From a checkpoint of a small transformer trained on Wikipedia.
Architecture: learned positions, biases on query, key and value, untied embeddings.
Training: a variant of Adam for these matrices, 11348 steps.
Each number is 128 + 24 x the weight over its row's rms, rounded and kept within 0 to 255. Layers, rows and columns count from 0. Numbers have three digits each. The size before them is the row's rms in percent of the matrix's.

# k: layer 3 attention key, 128x128, rms 0.0805, rows 82-127, columns 64-95
# q: layer 3 attention query, 128x128, rms 0.0801, rows 83-127, columns 64-95
# v: layer 3 attention value, 128x128, rms 0.0642, rows 64-102, columns 64-95
# o: layer 3 attention output (transposed), 128x128, rms 0.0628, rows 64-101, columns 64-95
k82 099:153171110123100141154186120078121104114090122125155125131083153160085095118136119119113108126130
q83 092:113134129153129149150125142166093129137176143104152139146134103139134128129115084100109114137141
k83 089:093153137128151131134123089095124130124127057121146127120125112144114142146148124132150114103118
q84 081:166161122125105152121129143155150097163155119139074118129138104126131139124134138149116143096139
k84 086:135166099113107106107163128091156098112166102132138104089080144126147090125133109137128142116147
q85 093:088069131105145143187127135138112105125122099144137131163119150103104137115145139147136111078159
k85 092:125089128142126143140149142105125177174121139101122121092103127154079128136114141155092130158091
q86 085:112099128133180148120136141079117177108129110155135143125119145133137108146107131088167098106113
k86 091:111082164140141145130122126146132112174156148122149139149176109110161155137151124126138120150125
q87 090:112104180100140106154122120105126126118093151127155131167153137143154132109112106115100167138129
k87 088:138086145132125151135135140156153141142123131124153136145113076136084127155139110136146151131118
q88 086:119110118125096174105147151106175097140167134145127155077139146130110127109159113152140159172098
k88 091:161143140119133081106120131141124173095118161103134143127112131103114132123106137108111073173139
q89 100:127065149122187155117144123085140146106130101139142114100116144121114107123127132111177069150118
k89 099:136072164118129127155101123152135134159149184132148130166158120121158163149140141141101113142117
q90 099:108100162094074128156147153090108139115076118165135152121136105149087147149119123191109111131088
k90 101:143122158168171156117058133165090159085163139116147074160143141123152145083129147143149093129138
q91 086:158127151104094129129109091176170101145149136134106130135150122135112143079133147155111112142114
k91 091:149138093120135091124126143111120124085107095110115108087097159152102092108104152156114104121120
q92 085:135145065144139138135110127188111127146172140106100134109105114118160133143143139132104176138128
k92 082:122172120105116113152159153077153114139059096113130129109117146128088137121124125110110098108130
q93 097:116083160085141166155136149115140153106119071152121090134135123138118155131152162147152080112076
k93 097:117119136119162120126140128141102123144083144115140098117152147129142143101124137171120077126130
q94 084:145180110119096135126094114125183105152137139106107123123143140101089143130160139200121150137134
k94 096:166190104121117111104148148114127128093123102135114092096128152131132128112096127131108115115162
q95 094:125133098123154147146087161151127129131134140128112101161126116126150167086141126142137107078151
k95 091:130139088143139105107142135075108146134076080112145117100172130135124156113113136146116092126112
v64 106:172116121102124114104137111182107147139115075142076132136115143152143140103110113139068134146110
o64 105:094108155096133154144096136104122092106100160143159111131149129186129112141107122103116126141098
v65 109:087128139140109143057150117132131112098144131109093138106117076146112130133131119132113159139120
o65 116:128114116095131108122148131150119141132086133160153112157124119104145157148121154127112074109125
v66 109:103121176145127110120126139082109106081138175127101120125096136152150123152145134141155101158110
o66 112:134060132113168116128158114166138159148070113124145133149146128123078103126170153115130163122143
v67 094:108172103101138100121099120157118116104103106160068111114117179182119128183097160137126098159132
o67 101:109156114101125136127143141134143125146091129125157128116115132173139138143102148092060199172110
v68 094:096153140109149119139133113167099111142146094193077133125142101157117149171113116118091143151133
o68 102:107127122106141134123129122095086148131088129111168120123118123164155146147127171117102150146104
v69 112:107158126113138136138151148101153151141084096160105126113101092159082103111154144138139109120118
o69 113:089142097143065145113128145133131123116137120132156106157161118129128126137119151116124138128126
v70 090:171130127057116111140134112134113108115122120162130125136121119109135108090138133133148145101124
o70 090:132129129182101131118131138083119143147121091128134137136138157158174123133117121113163117126168
v71 097:135140126142138118147110177080121137117118113120160111148132178149122131113135126140168104153095
o71 107:122140131138118121130156127148158123138121132104141143143145115117109097141148128110115173164151
v72 082:125128151132134102082105057147089111144118149099111112111140118183085127140134180132113063148119
o72 084:153162143099127132142098154104144153147121090121168107177104092126179150158124133103130146131127
v73 123:112151100109099111085111137126108117134124127112150122114135150128176129121106099141112109144115
o73 119:150139154123143124131108091116143103131115132121148125128123145148152090143111123105117144158137
v74 096:126111130149111104129125126127141162164108146117086123100152140163142078189147170135126136102115
o74 096:109138097093117121153100124137142081144133093139138111130106144111131125113143160129087077113098
v75 101:129143110121122101064084109158114130143113122119063103104151130178119118163117165137111087172114
o75 106:114127137076138151172133135110133107121061112146175114157123132164160117170129142093098157169113
v76 123:122155111113158108147111140102102124134101096173125156126133061154134134106152110122099141117090
o76 121:101146121135109134158102114036103145117116112124144102152185115161130132132130155109140143136119
v77 093:145144152068123117120135122079148148103121130157110096145122130115161115133135111146119165124098
o77 096:098097074112122113153139162124166117169126113097146139118124107106101110118133151140139089145154
v78 103:093121186166085105142147110128108091113123098151157101120127133127121140172156094144140139085138
o78 103:102116134139156117111145117141137120138119082077108150150157120105112107122150171132125111130127
v79 120:139151101110176127083108114075103141107122174136134128127108081151112097113120174133142156150103
o79 117:157112136126106145106132150152184137139114131146153104135123128149132096140139124122134140138160
v80 098:124172149074119122130129130099122125090131103121112157116088103132101114148121108136130145147138
o80 099:131120120116121128099146109150149121147103108130119131150141143167155098166110170093124117152111
v81 096:158132088173138139100110109101112143111127091143070134121089116130151150109109148153123151174115
o81 095:137105151089124141113148122145112116117053173166154157139161124175147119151136135102131121118113
v82 113:142092160128105144095153118135140091094129134082150157139146132116115128131116121128125164142160
o82 121:139145104131156136084146102190141120132131163166085118069099124119106156123099072113123137096127
v83 094:113101143117153135160141158187148155132136136137111123154092155144130124131113130122102138105132
o83 096:143080162120106133147115169111129127115202161121127099108114149145100102100132118148107103149107
v84 098:132131162061091121191121128157137148131129090152131139162117118108095155183171088106119138100124
o84 096:132133115148131130097099115080106096158145059085126140141117125142180125129122149123131094151090
v85 107:124123132214114134057145145131096114146102168090148096142104139135148132084107082132158161116143
o85 105:152117171154115119121164169168175138090181141130143097117154108085089105079107122129121098116168
v86 114:092137196107129167130152138094129090104121145082143159139131068125127112089139111120134153122141
o86 120:119123103141107131127125115133090163103166170150086121143128132093108170130133130156140107096137
v87 086:125123134118166117131126121126111156162091135121092139109152119154112138136145213138124089127110
o87 086:096121094103075170140101100123104126099127138153133103171122114165140114133164137117102143132084
v88 106:157103162108119109106138124110131115128157121131158124146145091096089152153144142122114181130126
o88 114:113103145110170168139108107124112097132101135107116137156144108109156144140134147140159074119118
v89 086:083124152138165149141150133123091128132107119104106150113122106163120179094141138156122107164110
o89 101:100080132106125134126137087171101121091096176154148134176140133160098137155150109111089170129071
v90 089:101137136130158149149139150102148153150117078119116124129167130161102180138126153135114095163088
o90 101:078121113111121154140122083156102104086084170149136142156132113161112132141134110109089177141056
v91 100:157128118174149124127115117111129155145117170165117088125135196129149096107126178126124109157104
o91 094:119145123097103133149103149111103121092146175134134139111116107142119166110144149158096161130123
v92 082:147119174115140148121109109119127125110166169084096191162105120107136148163159183144123095131124
o92 097:148043167103154140136124110145101142137093143129141147156124147138124125155151118119160126114103
v93 117:159128144106095113170134126082122104126166124146174147149141147112139112163174112129152125115103
o93 122:093133127162171118131142122130125122175087084085122154148135146095128123110166153138172123141147
v94 102:110127100163175141108130148139115124158107122135104090127102135161141144113135154125135128127116
o94 105:108123145139088134157120162077095150074121151138165129179180130152132131111146200132094086138120
v95 104:077161149148163153082146157099132138079103133084115122116113101125132172099084136136174159151115
o95 112:169155105125051105101147147133139151096173153154121116096134105129126115121106137128082099127122
q96 099:101075121130130154093108116115155130142124109092143136108128124118162120130147181141152158160105
k96 098:107067142153159106156100139104158097123160111104132126168125126119118156116160144120153100093136
q97 131:103169136125128090131077110123137108134114137140111163141147108130112147124159141170124128111122
k97 111:133192097135098108113155148117103141108118105132132102086162127106136144122109119122105144113139
q98 084:130138135109152148174096112079143156122134175154130183143126154119127132164152123147138137087115
k98 086:155171073124109102104138138122080158109124103111122056132148112124106143107115116131089148139125
q99 099:143161128120171140124150128100130100078115131137135157103126129126101109125129125104146142151078
k99 097:137152125171123121166149120152117094171106136127118151152178147133108138118126097136132078108133
q100 094:131105128116126159155177123123126160105113116146169089114163094092121118193099087090092140119121
k100 096:138058148093145124145127174173119100140118172135104123177103144123137119138136154143130129150102
q101 078:164172134099115115160105123090138144115120103086178112110110146150144166139122084089162120103121
k101 076:134131143121127099147140117158183105161110113140137122106164128127110117167135102130102152133083
q102 116:105161127106136102131084138124158117129113126101120182142136136128113129123164135173127141130139
k102 106:116206093125121115099153128119090133113113095114128114085161116124162147118126127103119129114159
q103 102:141141121100149095100089151121109118119126116141115160145128140129101159101173119164123122108171
k103 102:112194076153110121093148130090092130109099093138124101088166133108152129111114135128108132131150
q104 079:146123129144139146165126145099114133110128138126109131071084113131146136124125115097127102108156
k104 078:144090153097124109135077079166121143133143158145080142190122102158120109148141141105128131129110
q105 081:124122162146157148143088130094121142115133160115126101089135184104151121129144139156167101114159
k105 088:136167106152127126078124089161105144091128089150129113143143112143138133140098121138153090100167
q106 107:131085109139163140133177107157100132116136129155146103153147122084113152165104119079142137155112
k106 102:130064157110142136147100148132142120150128145137123154158107150129116125128129130159139120122112
q107 088:148183104114086097126098138123075113099146148086121128132141131164122151131141102146133137085167
k107 093:122174107123130111088156138129111133115102117151130151078135107115120112146101138123096146161114
q108 072:151149133118151119142139156109075141103125138156117141111077132136083115110140108122120084117155
k108 069:120152150123114120138139090156109135124108182112132134130113120162155106120159155123163128123135
q109 087:121163140144156124125090112138128127103137158096109158091132141155115083141124157147100134138117
k109 084:105161133130117119117123145138089109139125093151125132119130143143113176138105123089147098148149
q110 111:097151126123120166132099131150103120164110152136079114126124134150135129097121158184122105122155
k110 107:101204117142106106085143095112131131081102111142126146096143108118145130124129132114127114121136
q111 092:102145124114087099140106127090133139185103159173131144064176103146145113135134114149131146121122
k111 088:162177111133105077125157134099113124104146101151114084136108137100168152127117132111107128143116
q112 084:185129147108153144115102082127140127135131107185146125153145129119134119164161075116096169130142
k112 084:141120090137125120137149162128120101135140108103117089107104149125133111124085126161131167147129
q113 094:128143104168141053152105140085085136145134140079098164149128154152102118093148167142153120137147
k113 093:115137154105133103123147111084081148113114135165116156121111121130101136120144142092140138127135
q114 093:083116139135173130154098119179105108136122164130113127116129132113101121140110135145107117165137
k114 091:133140119120110112105092140113075139113154100133182110100109102132162153140095130109137136159147
q115 099:109150124091115092121130129131107122153142138125093155164153096142119156087156162171163104112133
k115 097:106217089135117127101152127094109132081095118143130142093155119120151131105144123126111133129136
q116 074:153109132096157161124105093106169160137112129126139125176190156129118167133125097127156134111082
k116 076:137131108140122121096144127069123143145106079160163065124125123121131080122150078141120155120161
q117 106:095176128113147077135082130115104107123107146125103166130148102133114162105176128165140118092130
k117 104:132198091150104099093158134106095127108119085148130124085172126117134126129126128128108153127127
q118 098:129138145148161103165089097114087133134125137110115153187167160113120145123173144167124102107125
k118 098:127201103121129127090137129089122120091124094122151093081129105123134145115137139148138138091154
q119 081:127198151144096105155105117140138114122113111119125154138150127153104143106118110167123147099105
k119 097:147175077116092107117155135131113141132123097150136115083150130088114147142107117136082143147142
q120 084:150162132134138133122102130133123124123134104138142141173157137103102151148137078161124138111137
k120 093:125164086117120130086169160123119161120106093152140096085162145119124127108096110136108154138152
q121 099:160099144165155149155118150133092108117133109142120101113103150104133116121128110102097123145175
k121 094:123045172106152120164111125144107156143164162124118143159069146155115124120096159147150150152132
q122 109:159115109131104110138130149116154122130177115117160091117114117127141132107133070099114155106143
k122 104:146042144100139144150128129147147154155168147116117130162087131148096105143107130132130159174110
q123 088:081112158112115140153173140127078135099107137196106170131120116096134142099159143132116106100105
k123 085:119158104132117151115127111121121111126124187117080138099153111140138149103139157135123117071145
q124 096:145105122134135180145134128099126117170121122132132104124085132145152076143137142117092143148125
k124 097:116055161118148128155123116131139122132164164102113146163102121152135135110140160121173117115119
q125 085:119163130115112111147162090170121132140088164186117155134128097148142083146101131145113148143124
k125 082:150144116122056154116153132157162110110115115103151150116160160104129180148123137117097108118124
q126 093:115107165126118179140183136131138130148129108161151091090102140131140127107111149078154098134117
k126 097:140102154134150126175097093125163133131128159123115146173122121146128124109166123142161115112112
q127 082:119149104171090132126168167136116135111139118117088174160153153125141148063144147152125130098110
k127 080:117165116113141121116133112114141115168113114121119172111139095129079143125135084112098182098177
v96 106:069125132166122113144131126150137102129062157131124101148080167129102107149115141127119124125151
o96 110:133171143106115140124129146103134132118237089105110140097145100111133131127100084131129120124122
v97 102:149113131128083156121158154121134098100149180082124113162122149142143125100156141134127150117104
o97 098:106135125143151123121082148111143131179161125132108122082127149124115121126099133152155093159154
v98 106:110150121157138111148165120150143138179067160138091122129121151116083100112129177126162120119142
o98 106:113160136148132113120120105122123125103205068084122137117146132117124143148122122141110110155142
v99 099:160119170075137122158160098113112107138155146113132168134151115155129155110139138122128100126144
o99 105:124085096146159149131130122158134114146088128154146103141105135125121116106141183154117127111124
v100 100:153158101119125105146111115118100162135162071130120120129186120089153139118160130109132142110138
o100 105:115115161120136137135136118158102123094056119127177129155098141136124138151149089096145148108129
v101 125:146099149140134127145155145109075144084147123154089156104119146134090119101126182152132102154108
o101 122:091098094128119151116102126170139160166149140116129115145170139139134130116164160142108114105128
v102 092:118155103121152132166100165146137128125121110101118110136139115102131191188120153132149123169124